config.yaml
attn_scale: 0.125
tie_embeddings: false
parallel_block: false
init_std_qkv: 0.0316
lr_mult_o: 1.5
lr_head: 0.00434
warmup_steps: 42
decay_fraction: 1.0
decay_shape: "linear"
batch_tokens: [16384, 32768, 65536]
doc_mask: true
Each number is 200 + 30 x the weight over its row's rms, rounded and kept within 0 to 999. Layers, rows and columns count from 0. The size before them is the row's rms in percent of the matrix's.

# down: layer 8 MLP down (transposed), 256x192, rms 0.132, rows 143-177, columns 0-63
# gate: layer 8 MLP gate, 256x192, rms 0.143, rows 144-178, columns 0-63
# up: layer 8 MLP up, 256x192, rms 0.146, rows 144-178, columns 0-63
down143,096,177,170,204,157,220,203,239,162,220,213,186,217,246,156,178,159,189,182,179,212,180,170,194,198,240,172,244,159,167,123,163,194,183,145,166,183,196,250,146,225,179,167,224,159,281,174,194,182,154,220,186,222,199,187,149,180,207,229,201,231,211,189,158,235
gate144,103,236,216,190,174,183,229,216,205,179,197,232,213,194,212,199,233,183,172,265,213,213,196,192,227,197,241,210,177,132,174,219,196,146,238,231,174,212,191,217,248,193,195,177,195,173,191,225,187,216,199,184,226,193,232,215,184,162,195,180,125,194,213,198,211
up144,102,190,208,215,208,181,176,166,198,214,152,222,197,215,189,171,237,177,199,165,168,233,232,228,189,225,193,162,191,139,148,199,237,138,279,161,204,191,232,232,227,168,219,162,221,184,229,240,193,170,188,194,225,197,240,235,178,243,188,203,132,215,207,210,176
down144,102,161,230,157,172,177,164,247,181,199,216,220,192,176,198,181,167,209,195,167,181,230,248,170,221,216,226,140,190,164,186,225,222,231,227,152,157,250,202,223,192,248,190,222,147,170,183,192,219,170,209,196,191,165,283,197,206,200,146,224,168,201,172,202,244
gate145,105,206,135,160,194,236,209,228,222,234,132,161,199,205,202,196,218,156,216,183,201,216,199,172,228,190,222,214,165,213,228,260,231,197,234,208,196,230,210,191,255,204,208,190,204,216,209,184,163,225,215,215,171,219,224,170,176,177,177,211,190,244,172,177,184
up145,098,135,204,215,243,237,194,182,201,195,221,225,181,148,245,223,204,198,218,232,229,230,195,260,223,204,232,230,209,148,223,196,255,174,125,196,185,184,252,223,271,239,153,216,151,187,200,258,152,211,186,197,192,196,193,205,223,231,232,175,204,198,170,184,216
down145,101,188,157,181,176,207,224,256,210,210,252,167,159,191,176,213,271,120,156,231,195,205,173,201,206,222,203,231,170,250,152,205,218,239,150,178,154,194,180,228,229,188,157,173,171,186,184,210,193,149,192,199,211,175,205,160,198,202,182,200,178,168,204,221,195
gate146,094,189,150,223,174,181,204,132,150,198,193,181,210,233,214,264,220,220,240,190,120,230,193,188,196,169,165,197,168,143,172,191,225,203,197,192,157,218,161,208,188,142,195,165,220,216,218,190,229,180,180,189,218,218,195,185,207,191,209,187,197,212,249,105,198
up146,097,199,196,226,162,219,189,184,237,216,257,216,205,182,202,174,189,168,176,215,171,233,231,236,175,202,186,193,196,184,215,151,171,196,199,171,218,160,217,161,166,185,234,193,201,179,162,198,184,212,212,189,263,216,199,227,251,196,160,149,239,207,161,187,220
down146,100,168,187,159,166,133,189,214,240,177,199,190,165,178,228,230,171,208,194,215,219,165,222,235,162,169,246,231,168,243,226,220,230,204,231,173,183,199,220,221,248,175,197,134,164,171,274,222,231,203,206,190,193,178,223,183,226,133,170,178,174,260,255,199,208
gate147,098,172,214,230,191,221,224,142,228,243,180,170,217,183,216,218,165,202,157,188,196,127,192,217,236,174,217,211,173,238,153,200,202,202,221,243,222,191,164,252,179,204,181,199,217,180,186,199,146,228,165,148,192,224,179,146,227,196,180,161,134,172,142,220,183
up147,100,218,220,205,200,171,221,205,177,198,174,208,260,225,217,181,146,213,170,217,216,185,210,216,182,208,195,213,184,183,159,241,243,167,242,229,210,208,197,197,308,199,211,212,165,194,236,165,211,182,189,208,198,215,260,172,243,192,197,260,190,139,176,193,300
down147,098,232,174,258,230,237,172,148,219,212,199,154,249,217,196,214,190,215,190,198,185,178,149,207,194,221,202,221,155,197,162,209,221,184,243,216,193,178,182,173,288,240,182,143,206,190,198,169,169,220,207,143,271,237,229,199,233,192,199,154,176,186,151,174,185
gate148,097,205,136,229,161,203,215,161,231,203,162,181,184,209,220,209,168,225,213,186,148,173,179,170,219,273,175,224,259,220,210,210,151,215,213,200,245,225,268,190,148,214,158,242,156,130,235,212,161,211,196,199,180,227,178,240,159,192,214,207,227,217,227,223,212
up148,102,232,197,232,231,216,174,190,219,216,175,229,213,177,145,147,179,233,229,181,242,195,202,217,218,187,223,223,190,241,233,187,295,150,218,183,205,251,163,181,182,187,179,214,210,214,188,160,149,207,206,252,181,217,228,225,242,223,195,241,164,181,218,139,246
down148,099,201,233,210,218,196,171,206,207,241,220,194,144,193,164,200,186,204,190,230,216,191,206,167,161,141,207,193,143,175,119,214,214,204,232,196,175,209,209,212,256,140,194,207,220,207,214,209,198,170,209,166,178,238,197,201,181,223,252,230,193,186,191,198,213
gate149,109,206,174,154,158,224,189,167,240,207,204,197,241,212,202,210,182,217,222,113,184,196,175,178,136,214,178,195,226,259,248,183,180,225,226,248,183,168,232,243,191,194,175,217,204,196,206,189,173,199,163,195,181,213,198,233,237,193,169,160,172,215,220,175,213
up149,103,206,197,100,135,178,195,258,164,198,217,244,177,157,156,231,241,140,189,134,197,195,215,190,151,193,158,206,184,165,138,244,236,190,180,238,208,191,233,225,193,195,242,212,166,215,206,196,170,171,165,168,215,216,199,216,217,196,238,160,181,233,223,199,191
down149,100,205,219,251,214,236,225,216,179,187,206,210,210,209,193,265,196,238,200,195,227,159,163,197,219,199,191,187,181,193,182,167,184,164,214,151,215,177,218,210,294,196,217,142,191,185,165,167,176,183,220,179,216,191,177,247,131,173,264,228,150,207,147,240,239
gate150,108,180,213,253,206,248,212,169,253,153,181,221,213,195,186,213,236,201,207,274,168,234,203,203,208,232,203,177,180,208,237,261,224,212,200,183,253,175,175,173,135,126,221,157,193,207,208,180,142,175,226,203,253,259,250,222,228,206,212,209,166,190,248,196,236
up150,101,172,184,231,185,217,208,200,228,265,178,191,223,236,268,170,237,225,191,232,214,161,159,197,179,215,183,212,201,235,160,219,201,186,204,232,197,237,226,262,241,205,141,253,122,174,197,204,210,206,154,239,228,202,227,249,157,195,195,189,223,211,177,167,191
down150,097,246,203,163,239,153,180,216,137,230,204,164,165,188,221,210,109,169,234,189,196,159,206,172,240,208,206,196,233,158,210,189,230,193,167,214,204,243,141,164,183,187,213,224,220,198,187,179,212,221,247,198,191,157,277,252,176,243,224,226,219,207,202,205,208
gate151,102,225,229,181,238,175,142,179,220,196,180,205,167,208,202,213,212,192,171,219,170,253,207,256,232,189,195,210,211,211,189,233,151,195,227,154,177,163,154,166,217,204,264,206,194,191,218,192,215,199,189,185,206,202,203,230,195,192,161,182,191,200,203,168,234
up151,099,216,202,183,229,190,146,204,207,145,209,189,197,216,194,193,194,151,186,224,184,240,193,160,280,204,165,249,212,226,224,226,196,212,234,191,238,199,218,267,252,215,196,255,201,205,210,238,178,231,215,201,157,173,220,186,161,175,238,288,239,215,239,225,218
down151,103,221,224,202,286,155,195,182,209,150,223,185,190,172,197,138,251,216,162,230,167,256,208,216,183,217,152,221,218,172,227,214,203,185,152,209,194,221,196,226,220,206,202,201,222,164,211,147,190,181,225,211,172,203,208,196,190,210,236,129,221,135,190,136,202
gate152,100,220,163,220,150,261,193,238,182,247,239,156,238,173,216,172,198,199,194,211,202,195,195,207,173,236,206,194,206,195,200,189,193,168,229,227,255,143,159,217,235,201,216,157,150,205,232,192,166,159,259,176,171,233,211,218,185,218,185,179,210,241,203,206,223
up152,102,138,233,223,178,195,244,206,193,212,194,192,196,174,196,189,159,246,214,215,209,258,176,180,182,153,133,168,233,174,195,197,207,251,203,218,266,210,199,223,215,225,192,192,224,243,228,176,187,151,166,214,210,174,196,247,279,134,172,162,222,214,156,198,181
down152,099,170,139,219,179,177,197,167,183,257,204,205,236,165,253,236,190,189,184,168,202,171,210,202,212,129,219,152,207,140,123,179,208,216,183,180,239,225,170,169,190,234,227,256,235,189,166,180,169,159,188,196,214,210,215,238,196,220,188,229,207,207,215,175,213
gate153,106,189,193,160,211,224,140,214,221,148,157,244,211,222,210,202,205,176,182,157,235,238,177,231,239,245,225,194,262,194,265,154,194,163,182,190,276,195,188,208,222,233,194,216,258,183,255,186,188,219,213,137,194,166,204,251,193,170,187,200,213,204,222,197,272
up153,105,243,236,224,187,186,244,173,179,156,218,173,173,209,194,185,219,174,180,147,207,215,209,252,184,198,288,159,198,179,264,169,176,216,211,206,207,200,182,228,219,223,130,224,179,160,157,209,176,199,185,228,197,173,220,176,205,209,204,214,220,213,227,211,189
down153,112,181,278,232,193,200,188,195,157,168,234,207,186,176,151,224,200,166,194,202,195,188,169,248,215,196,225,143,220,235,214,223,184,207,180,196,212,212,208,190,126,215,208,246,216,172,243,238,218,178,189,208,178,191,201,205,231,177,190,219,193,197,208,219,233
gate154,096,190,207,152,221,179,184,149,186,225,219,184,205,138,198,143,133,236,177,161,223,227,182,138,197,215,237,237,259,247,196,204,217,188,174,217,201,225,208,204,181,194,167,205,233,150,204,164,206,223,202,188,171,244,213,242,150,198,193,248,224,168,249,148,191
up154,098,212,195,195,128,184,226,227,222,190,296,191,154,246,185,210,209,185,217,170,199,193,225,192,262,208,222,186,144,180,201,241,255,244,220,245,222,196,160,208,246,188,231,197,177,202,248,188,206,200,211,189,194,185,202,223,268,229,156,207,202,185,206,222,205
down154,100,247,221,190,204,185,171,194,202,205,247,242,198,150,180,237,195,192,216,215,157,218,223,217,151,205,205,216,175,203,211,139,223,147,233,206,248,208,157,207,77,220,152,222,190,215,235,219,207,211,186,227,225,221,248,180,219,204,161,232,236,231,215,156,186
gate155,101,200,151,209,221,198,172,189,203,236,218,285,158,195,203,181,179,177,206,195,204,239,174,175,239,244,204,212,173,162,186,216,167,248,238,187,241,191,206,180,192,215,173,182,189,188,193,197,174,275,191,212,146,183,226,212,200,249,209,228,188,191,168,255,179
up155,103,177,240,199,176,187,215,186,216,143,204,185,211,199,267,205,249,174,139,175,235,237,227,234,254,180,188,218,205,238,219,186,212,232,203,221,182,161,126,158,198,213,181,252,208,261,194,231,215,202,183,186,273,239,205,216,182,182,135,208,202,160,195,190,169
down155,102,236,255,197,199,196,199,173,240,158,215,148,211,203,233,227,204,158,209,168,162,215,193,214,176,220,247,163,227,224,146,178,206,188,190,177,175,262,216,212,192,189,225,185,217,213,100,204,214,225,229,201,168,199,244,143,196,198,159,140,191,166,228,244,219
gate156,102,256,170,223,232,210,196,214,239,171,219,178,195,191,204,214,171,239,243,161,156,138,201,239,178,238,214,195,154,188,170,209,256,172,196,179,151,144,208,150,253,259,214,255,229,207,192,149,206,156,283,180,210,223,208,242,202,183,161,155,214,213,208,202,233
up156,099,193,161,213,212,177,175,223,171,172,189,199,171,181,180,112,200,192,215,258,170,214,205,171,239,229,226,167,194,200,196,208,179,254,232,230,195,205,197,222,158,218,187,237,143,198,202,180,230,216,198,194,210,189,181,178,207,206,248,203,238,206,178,201,209
down156,098,262,212,206,219,206,221,209,244,199,229,261,193,222,238,174,253,217,227,196,229,190,163,157,205,197,170,202,203,141,196,181,187,170,249,190,187,171,235,158,279,196,195,240,245,259,182,154,238,165,256,191,209,225,195,194,176,240,197,189,200,185,190,187,223
gate157,092,205,172,167,221,210,149,174,215,179,207,240,136,213,176,215,201,194,185,177,186,211,181,228,220,183,185,215,225,232,259,194,223,195,254,167,204,118,215,197,225,130,222,205,162,210,196,219,214,193,148,185,219,221,153,146,156,203,205,234,184,204,187,201,176
up157,094,209,185,237,243,258,245,206,231,196,245,233,186,181,168,207,206,252,153,184,165,233,167,216,200,230,211,216,274,243,166,239,217,175,200,196,174,195,227,262,174,219,181,188,207,212,190,233,214,193,202,169,218,200,192,215,229,209,186,186,231,208,213,227,164
down157,096,204,199,220,246,272,189,199,210,287,224,206,194,238,190,215,180,151,210,196,211,231,179,151,177,194,222,219,230,228,196,189,199,162,199,174,218,158,145,243,190,244,148,193,175,282,227,236,179,193,194,221,211,188,154,188,202,265,182,240,179,227,192,195,192
gate158,102,165,233,153,204,130,156,214,200,119,215,236,203,167,190,190,200,221,196,210,218,143,220,197,189,212,182,195,161,180,238,220,264,181,173,230,236,119,150,169,217,196,234,191,209,191,208,213,152,199,232,188,226,224,240,148,180,233,189,207,229,234,218,174,221
up158,103,242,215,165,158,210,217,235,192,182,182,186,160,224,180,214,221,215,244,203,257,207,263,220,183,237,223,187,209,205,196,205,233,161,189,249,191,184,151,199,190,177,256,167,182,220,205,168,186,156,173,219,208,214,185,209,224,257,153,171,186,221,270,233,189
down158,103,179,185,166,162,204,138,198,218,141,200,231,222,197,229,237,216,291,151,197,193,126,195,192,245,178,188,224,183,231,150,167,219,148,240,181,155,205,182,142,181,247,197,181,226,194,201,168,203,233,199,228,235,185,231,214,241,166,206,200,205,229,198,193,205
gate159,104,176,178,153,232,159,220,241,196,213,225,212,210,169,257,230,226,196,220,199,151,239,203,212,237,205,240,204,232,232,205,197,151,281,177,210,203,178,207,205,153,164,191,221,248,200,197,198,245,190,221,221,164,180,165,215,219,159,231,193,177,225,155,202,172
up159,102,177,152,222,260,216,123,227,250,159,206,204,181,214,273,170,223,263,214,158,224,224,184,254,155,220,229,198,174,219,237,233,197,215,165,161,170,246,185,149,215,196,187,229,199,183,151,201,222,180,236,197,202,211,204,163,224,185,190,198,197,178,179,198,211
down159,098,163,229,243,211,185,209,165,260,219,201,231,204,249,174,256,239,162,174,198,262,220,269,222,182,192,159,213,200,187,168,200,180,205,188,163,223,181,168,273,202,205,193,142,171,161,216,205,230,233,132,198,181,206,142,185,176,204,209,175,211,229,204,203,183
gate160,101,205,240,202,184,238,212,205,188,168,179,216,210,213,216,200,174,161,163,197,172,238,199,174,206,191,231,188,212,175,201,208,193,191,184,199,184,236,190,247,239,270,210,134,199,169,183,174,196,182,194,185,199,160,256,174,190,202,213,186,207,214,278,258,226
up160,100,175,215,162,210,158,188,218,200,217,158,150,197,210,259,187,195,196,214,195,200,200,234,185,182,163,165,201,177,243,175,212,227,143,231,184,169,201,197,145,254,226,194,169,183,216,229,237,233,224,159,177,196,206,212,163,193,209,198,188,189,238,191,203,230
down160,099,218,202,207,217,157,154,204,210,234,153,192,205,218,221,225,190,178,175,219,234,166,178,180,169,162,174,154,224,208,242,235,253,210,162,256,237,205,221,166,197,220,226,189,174,202,262,207,177,216,201,240,167,168,213,186,183,219,216,147,201,210,157,216,260
gate161,099,168,208,212,210,218,172,227,258,187,172,189,208,178,149,190,182,167,200,184,202,211,158,195,164,183,147,199,161,140,178,205,195,203,210,205,226,245,186,173,216,199,223,228,218,210,229,167,227,194,233,217,177,181,227,214,165,235,223,154,202,174,250,181,199
up161,096,196,234,238,210,221,152,207,210,256,233,226,188,241,184,223,272,231,258,189,167,228,236,159,169,242,164,231,213,188,146,269,190,208,218,231,178,204,212,213,157,205,259,225,217,190,203,175,235,228,190,214,217,166,246,197,186,225,152,200,167,306,208,209,176
down161,095,241,248,206,216,154,195,173,161,238,181,214,150,171,188,235,143,178,194,188,226,157,161,216,213,220,198,163,201,225,215,175,205,281,183,239,128,207,168,247,242,189,187,186,223,231,171,240,193,191,178,215,205,194,229,188,190,244,250,234,252,209,190,209,180
gate162,105,206,135,196,191,164,229,167,278,169,228,166,156,172,245,163,232,186,183,221,161,184,200,222,271,204,213,177,214,195,159,208,184,173,222,208,246,198,187,172,185,220,191,233,186,182,219,224,196,211,213,180,222,234,205,152,148,204,235,214,209,174,230,241,214
up162,099,172,163,198,198,213,254,185,187,215,204,255,159,222,191,244,199,182,186,206,216,198,181,236,215,221,184,194,234,176,185,166,156,167,204,201,161,169,214,156,179,173,261,214,223,193,217,197,206,189,159,225,225,209,142,182,251,193,205,191,190,142,194,139,193
down162,096,193,160,192,221,188,206,199,245,253,214,164,209,168,205,204,226,186,161,245,154,270,178,229,178,182,213,173,181,153,197,152,129,178,193,147,174,177,202,240,167,258,237,217,235,193,204,240,194,182,170,247,235,239,168,179,198,228,178,179,215,168,214,182,249
gate163,098,169,160,202,224,221,227,187,242,209,185,253,198,187,121,152,184,191,226,208,159,232,212,194,188,199,213,157,250,181,152,170,173,183,216,190,285,178,200,178,170,211,214,164,144,196,188,283,210,174,202,189,168,223,170,213,126,213,217,190,236,249,169,213,208
up163,101,208,123,151,194,183,127,202,166,200,143,163,175,227,202,206,171,163,177,210,148,187,217,201,191,186,162,181,175,198,181,168,173,186,240,179,218,207,197,157,177,179,183,222,192,216,245,224,207,258,152,179,199,185,208,206,170,169,227,201,221,193,207,272,193
down163,099,198,168,184,148,183,211,229,240,228,223,180,175,161,198,261,213,247,235,239,183,234,237,211,198,240,201,232,249,161,250,178,202,229,223,215,227,192,202,215,163,259,211,202,225,211,154,226,205,208,169,208,211,235,185,169,259,222,217,158,205,184,221,190,213
gate164,093,223,162,206,173,193,196,246,170,207,236,229,209,217,253,192,174,242,207,153,202,228,133,230,189,189,157,249,225,167,168,220,216,224,216,212,222,272,242,252,244,203,195,192,245,213,171,206,219,191,225,216,207,180,221,223,183,131,229,174,200,172,155,235,246
up164,090,187,191,180,219,212,179,173,224,224,187,133,178,173,241,215,227,245,161,199,201,215,181,171,194,243,224,206,244,183,174,174,173,197,198,217,170,258,260,218,256,208,232,209,208,196,190,248,203,213,227,226,90,180,176,220,164,155,169,257,238,194,224,246,192
down164,091,207,211,179,195,177,216,187,199,198,212,184,190,186,234,203,173,164,157,213,199,186,178,179,231,190,212,176,165,185,164,149,197,193,206,171,161,207,264,203,143,263,159,205,161,188,150,226,196,158,302,157,117,222,195,210,269,178,172,223,174,213,188,218,204
gate165,092,158,219,220,189,226,207,176,195,209,202,209,191,233,212,203,208,255,218,201,240,198,151,258,172,203,172,234,272,195,181,198,183,241,254,183,134,198,209,115,228,212,209,139,235,267,235,197,204,168,146,200,191,215,140,277,221,193,199,167,214,175,215,226,251
up165,097,209,172,223,201,195,179,158,192,234,212,164,206,185,211,173,162,196,121,221,193,191,195,161,147,152,170,188,143,252,207,207,143,227,212,194,235,201,213,190,162,147,247,192,230,168,213,179,195,219,217,152,227,190,206,184,229,208,173,169,154,245,215,201,275
down165,098,214,203,239,238,171,209,249,221,194,222,203,190,158,225,203,167,183,242,181,192,234,258,196,192,195,185,124,246,203,229,172,170,225,187,220,259,210,196,176,241,195,133,223,258,220,190,175,218,282,220,180,159,183,232,181,245,204,201,208,214,206,167,162,205
gate166,106,184,211,201,220,192,189,190,274,249,198,197,178,179,175,240,261,178,229,177,212,152,195,248,201,229,188,230,199,184,191,217,185,221,220,229,189,184,201,173,211,175,214,214,184,186,221,194,228,156,190,189,204,204,197,170,204,179,217,214,248,214,275,210,193
up166,101,187,244,235,169,195,265,230,210,200,190,226,177,173,276,178,224,163,193,213,218,170,206,129,153,226,188,205,194,146,220,175,207,166,191,196,232,230,242,214,221,201,241,207,174,163,222,220,186,179,191,231,211,164,173,192,261,164,220,253,206,247,203,184,168
down166,102,238,94,168,227,228,175,219,175,197,174,184,205,201,154,235,243,203,206,191,235,234,198,149,206,173,180,274,179,150,229,186,258,179,235,164,192,180,250,199,226,226,203,172,244,197,164,189,193,198,207,238,179,227,249,193,159,271,186,162,176,182,218,222,181
gate167,097,135,224,296,193,209,215,198,190,171,230,218,196,179,255,207,234,208,162,218,172,148,179,210,176,221,156,188,190,175,203,157,187,231,162,226,164,212,234,219,196,268,237,286,201,201,239,182,196,198,183,196,206,185,180,213,206,144,173,156,188,221,167,184,199
up167,100,262,213,230,180,195,181,212,167,200,183,184,225,202,219,210,238,166,268,191,256,190,223,235,216,145,239,225,136,181,183,156,196,200,198,208,284,263,211,181,159,220,212,207,212,208,225,191,184,204,225,188,188,209,157,201,231,252,186,256,275,218,160,219,175
down167,097,242,199,183,187,136,178,160,254,205,168,166,210,164,170,206,260,149,211,174,201,200,162,189,191,213,244,213,279,255,209,190,198,215,192,185,233,180,225,247,306,193,181,204,177,229,231,193,223,253,180,190,218,180,240,175,199,213,160,237,186,218,220,232,228
gate168,105,190,217,208,203,214,213,226,175,165,211,214,255,230,192,189,140,206,201,162,243,168,177,223,206,253,241,196,195,244,250,235,195,209,253,188,168,204,165,185,188,176,156,209,188,267,209,211,184,184,156,176,251,195,171,187,212,156,186,190,158,227,204,179,176
up168,099,205,203,171,222,178,196,177,193,176,221,189,149,224,199,156,206,238,156,236,192,213,221,184,198,224,166,179,248,189,223,223,214,228,176,234,214,168,221,198,186,231,208,214,182,155,216,182,226,242,164,212,215,167,147,227,240,211,237,258,217,189,206,222,194
down168,095,231,151,213,168,181,206,198,209,183,177,208,172,196,206,122,190,219,195,197,193,243,177,179,197,143,229,240,227,196,195,208,173,208,194,186,202,216,233,216,240,170,169,188,181,170,190,247,187,185,281,214,145,156,125,184,175,248,244,204,189,202,146,215,268
gate169,098,196,234,205,171,207,226,214,214,207,191,248,197,184,177,197,142,234,155,177,209,199,257,178,145,199,186,166,233,157,187,164,176,132,279,189,197,254,192,190,220,193,171,185,152,226,205,211,206,191,153,178,204,238,137,187,185,172,225,221,116,176,191,200,261
up169,100,172,235,210,161,226,208,242,171,128,217,210,197,156,186,221,250,174,196,182,166,182,185,196,200,146,196,164,237,134,191,189,212,206,164,240,183,179,214,190,202,149,159,188,231,171,237,175,186,244,132,219,178,238,172,187,199,189,226,258,211,174,196,184,254
down169,098,206,171,209,230,192,142,228,241,195,203,214,138,157,227,198,218,176,182,205,168,214,180,204,243,237,162,172,192,176,223,196,206,217,199,238,129,226,121,190,139,204,236,193,231,234,127,193,195,164,175,198,185,207,173,273,167,215,180,219,242,153,181,212,252
gate170,101,174,164,210,188,192,175,169,186,214,224,199,183,189,228,222,204,210,237,196,135,251,211,195,182,146,230,211,217,177,207,211,228,213,210,176,198,196,145,245,206,184,217,159,193,218,219,227,181,216,133,187,190,209,198,201,202,232,186,204,218,183,214,227,241
up170,106,233,225,185,223,228,160,233,190,170,219,172,162,160,243,158,226,203,218,192,207,196,163,182,198,219,184,274,267,203,183,190,179,172,235,202,181,161,218,209,200,223,218,240,143,196,140,178,171,236,197,169,205,185,137,198,183,164,213,193,224,229,202,236,141
down170,102,179,153,186,227,188,206,173,218,222,182,180,236,152,226,159,223,242,238,198,197,246,258,233,129,223,176,235,160,211,252,178,190,212,202,204,138,158,235,182,188,149,182,242,201,215,209,217,170,190,208,216,223,170,238,199,200,175,194,193,222,230,167,182,193
gate171,105,191,126,212,260,150,191,240,216,159,213,232,185,190,232,229,200,262,236,183,208,187,177,202,177,232,194,227,188,234,189,219,156,124,152,221,236,229,155,208,167,170,187,236,176,204,181,189,188,166,152,154,184,209,179,243,178,175,215,238,217,202,174,183,229
up171,106,182,250,161,233,207,184,162,219,164,223,250,185,135,218,264,203,247,228,225,254,168,206,162,150,252,173,257,176,187,168,206,159,178,247,208,149,145,177,217,206,170,210,172,190,179,227,158,227,204,204,198,226,229,202,225,212,205,195,222,197,201,155,208,209
down171,102,209,147,210,148,217,207,193,199,237,237,199,191,209,221,170,218,198,155,264,200,221,192,219,196,144,188,161,161,170,169,148,232,174,214,219,218,223,131,164,161,220,195,248,243,142,161,180,235,238,261,155,183,201,249,224,193,160,168,239,172,220,203,199,170
gate172,100,215,168,193,222,214,204,193,169,188,257,214,164,230,201,212,226,207,182,192,166,213,241,238,201,233,176,176,189,262,147,230,180,218,186,188,160,155,128,193,238,173,209,159,188,183,222,194,216,178,211,213,204,175,201,150,168,178,173,185,167,224,247,169,209
up172,105,252,164,191,213,228,181,201,184,163,209,192,197,154,193,183,215,228,163,212,188,213,228,206,226,228,227,138,199,228,197,217,114,206,212,176,219,194,234,126,223,174,226,185,234,224,176,207,207,171,228,257,147,154,204,220,156,192,206,193,203,220,205,200,231
down172,102,210,167,182,188,214,204,191,208,225,247,248,203,151,171,204,180,209,213,196,153,198,257,219,222,200,275,204,181,177,274,290,229,219,221,194,236,128,190,217,248,142,216,223,230,210,189,161,209,210,193,214,209,170,182,204,196,184,163,183,214,208,214,186,229
gate173,093,235,206,222,248,199,211,195,246,176,231,281,191,212,214,179,207,258,188,251,204,188,191,178,276,188,186,241,198,202,214,180,232,206,188,211,215,224,165,241,274,216,189,171,235,223,169,224,262,180,193,159,226,194,218,196,223,204,192,156,174,173,220,222,200
up173,099,227,178,227,182,216,130,205,241,217,209,186,161,245,231,186,189,196,224,218,179,214,202,218,242,216,169,240,182,228,204,148,100,185,179,188,187,197,159,252,190,177,220,168,175,173,172,171,234,220,185,173,210,237,217,198,212,197,145,164,185,167,199,189,114
down173,095,213,204,119,142,208,181,184,156,180,179,226,235,232,203,225,156,232,200,215,246,210,206,185,270,144,227,223,168,212,219,249,236,222,203,223,232,193,235,201,258,144,221,190,181,147,196,161,240,222,210,223,175,186,197,231,200,190,177,168,159,220,178,178,222
gate174,107,149,209,237,217,189,164,191,194,198,158,168,214,196,148,164,195,200,177,210,212,231,226,189,246,212,145,190,136,147,212,201,149,194,214,154,262,197,195,156,202,205,282,205,231,173,231,260,200,212,156,174,233,190,193,187,185,172,284,243,164,231,186,209,235
up174,098,242,237,137,211,202,181,194,198,203,177,169,234,180,223,208,230,181,172,254,187,167,203,158,219,244,224,217,214,223,179,219,270,219,230,161,176,199,240,181,206,144,198,214,137,198,220,214,112,212,249,235,210,168,209,200,181,204,207,81,226,216,187,199,187
down174,102,159,208,195,164,139,205,200,154,146,167,218,179,164,183,183,188,202,210,218,167,187,207,217,195,180,211,207,170,183,204,188,215,228,189,199,196,212,178,248,175,182,172,218,214,187,184,201,192,184,178,186,191,258,248,164,184,167,250,238,172,221,128,187,157
gate175,109,277,144,171,201,226,156,197,245,151,143,173,195,226,168,225,209,157,186,184,164,241,245,158,227,283,166,172,198,179,160,189,145,203,221,196,231,178,221,195,190,237,192,178,171,248,197,188,215,182,229,188,194,224,193,209,244,186,261,176,207,170,208,197,243
up175,108,212,200,217,154,226,213,184,206,214,105,222,229,209,168,191,182,224,238,180,177,180,156,201,169,176,200,165,174,251,182,192,234,228,192,239,238,193,224,209,159,206,238,205,246,192,181,176,173,232,184,260,254,219,231,156,189,200,184,224,211,176,126,161,228
down175,105,253,175,234,150,173,204,192,233,171,182,214,173,156,166,216,192,174,198,173,179,208,273,228,249,187,140,212,204,231,191,208,174,185,249,225,179,181,184,159,162,178,164,241,190,196,153,242,213,264,157,182,189,250,205,214,191,174,230,207,246,195,172,156,204
gate176,106,215,171,184,243,204,223,191,231,157,270,224,187,204,215,144,166,174,217,227,221,128,206,196,233,180,251,186,147,214,179,217,224,254,202,213,174,217,166,186,163,166,242,176,176,186,201,206,205,175,221,164,187,207,169,168,205,162,130,173,223,180,217,187,199
up176,099,223,215,230,155,195,219,214,171,255,255,172,214,247,205,147,200,174,156,199,225,157,185,194,251,211,176,181,186,222,186,180,198,207,253,162,174,175,214,125,180,225,183,237,172,187,222,231,243,205,202,189,197,197,192,155,154,215,136,175,229,206,196,240,201
down176,100,199,182,258,180,187,213,181,185,200,169,172,211,128,227,222,238,206,170,210,243,190,229,242,224,132,216,213,232,247,156,259,182,183,193,215,141,134,207,175,255,222,160,173,232,223,195,221,185,191,202,201,200,175,157,214,229,172,203,202,238,210,201,189,225
gate177,102,254,203,161,201,204,144,199,220,233,177,189,206,250,173,231,207,268,187,199,151,187,190,222,223,172,162,186,197,235,172,253,183,219,202,195,236,219,193,178,231,207,193,134,198,186,230,197,214,202,177,249,226,175,152,190,208,190,170,146,157,178,226,130,216
up177,095,238,199,203,178,132,189,227,189,163,153,222,239,240,225,222,240,227,215,241,206,160,184,206,213,246,228,210,153,202,216,153,177,183,183,166,181,202,174,183,209,200,228,191,178,194,176,195,245,207,212,223,152,147,189,239,162,220,205,268,196,182,185,179,196
down177,098,166,206,232,230,205,228,254,176,174,214,177,196,215,199,216,195,210,241,214,176,151,192,203,210,221,236,200,215,185,198,179,194,167,231,179,192,144,266,158,193,285,190,236,240,179,206,121,170,185,226,225,217,192,192,199,148,201,221,185,231,163,167,200,214
gate178,096,227,228,164,177,215,205,216,203,182,215,224,182,275,264,196,202,151,194,233,264,211,205,165,199,252,240,191,210,158,229,219,187,232,228,144,184,151,191,231,181,165,231,204,215,212,254,189,245,226,172,146,202,194,223,158,160,197,206,131,205,187,251,237,161
up178,095,194,198,169,204,178,166,167,201,232,159,232,263,181,155,206,194,190,137,256,249,171,239,235,252,222,134,226,221,147,135,192,191,163,217,175,176,195,191,236,218,163,218,199,189,188,206,237,216,194,144,184,174,186,203,205,146,164,239,185,251,178,212,197,233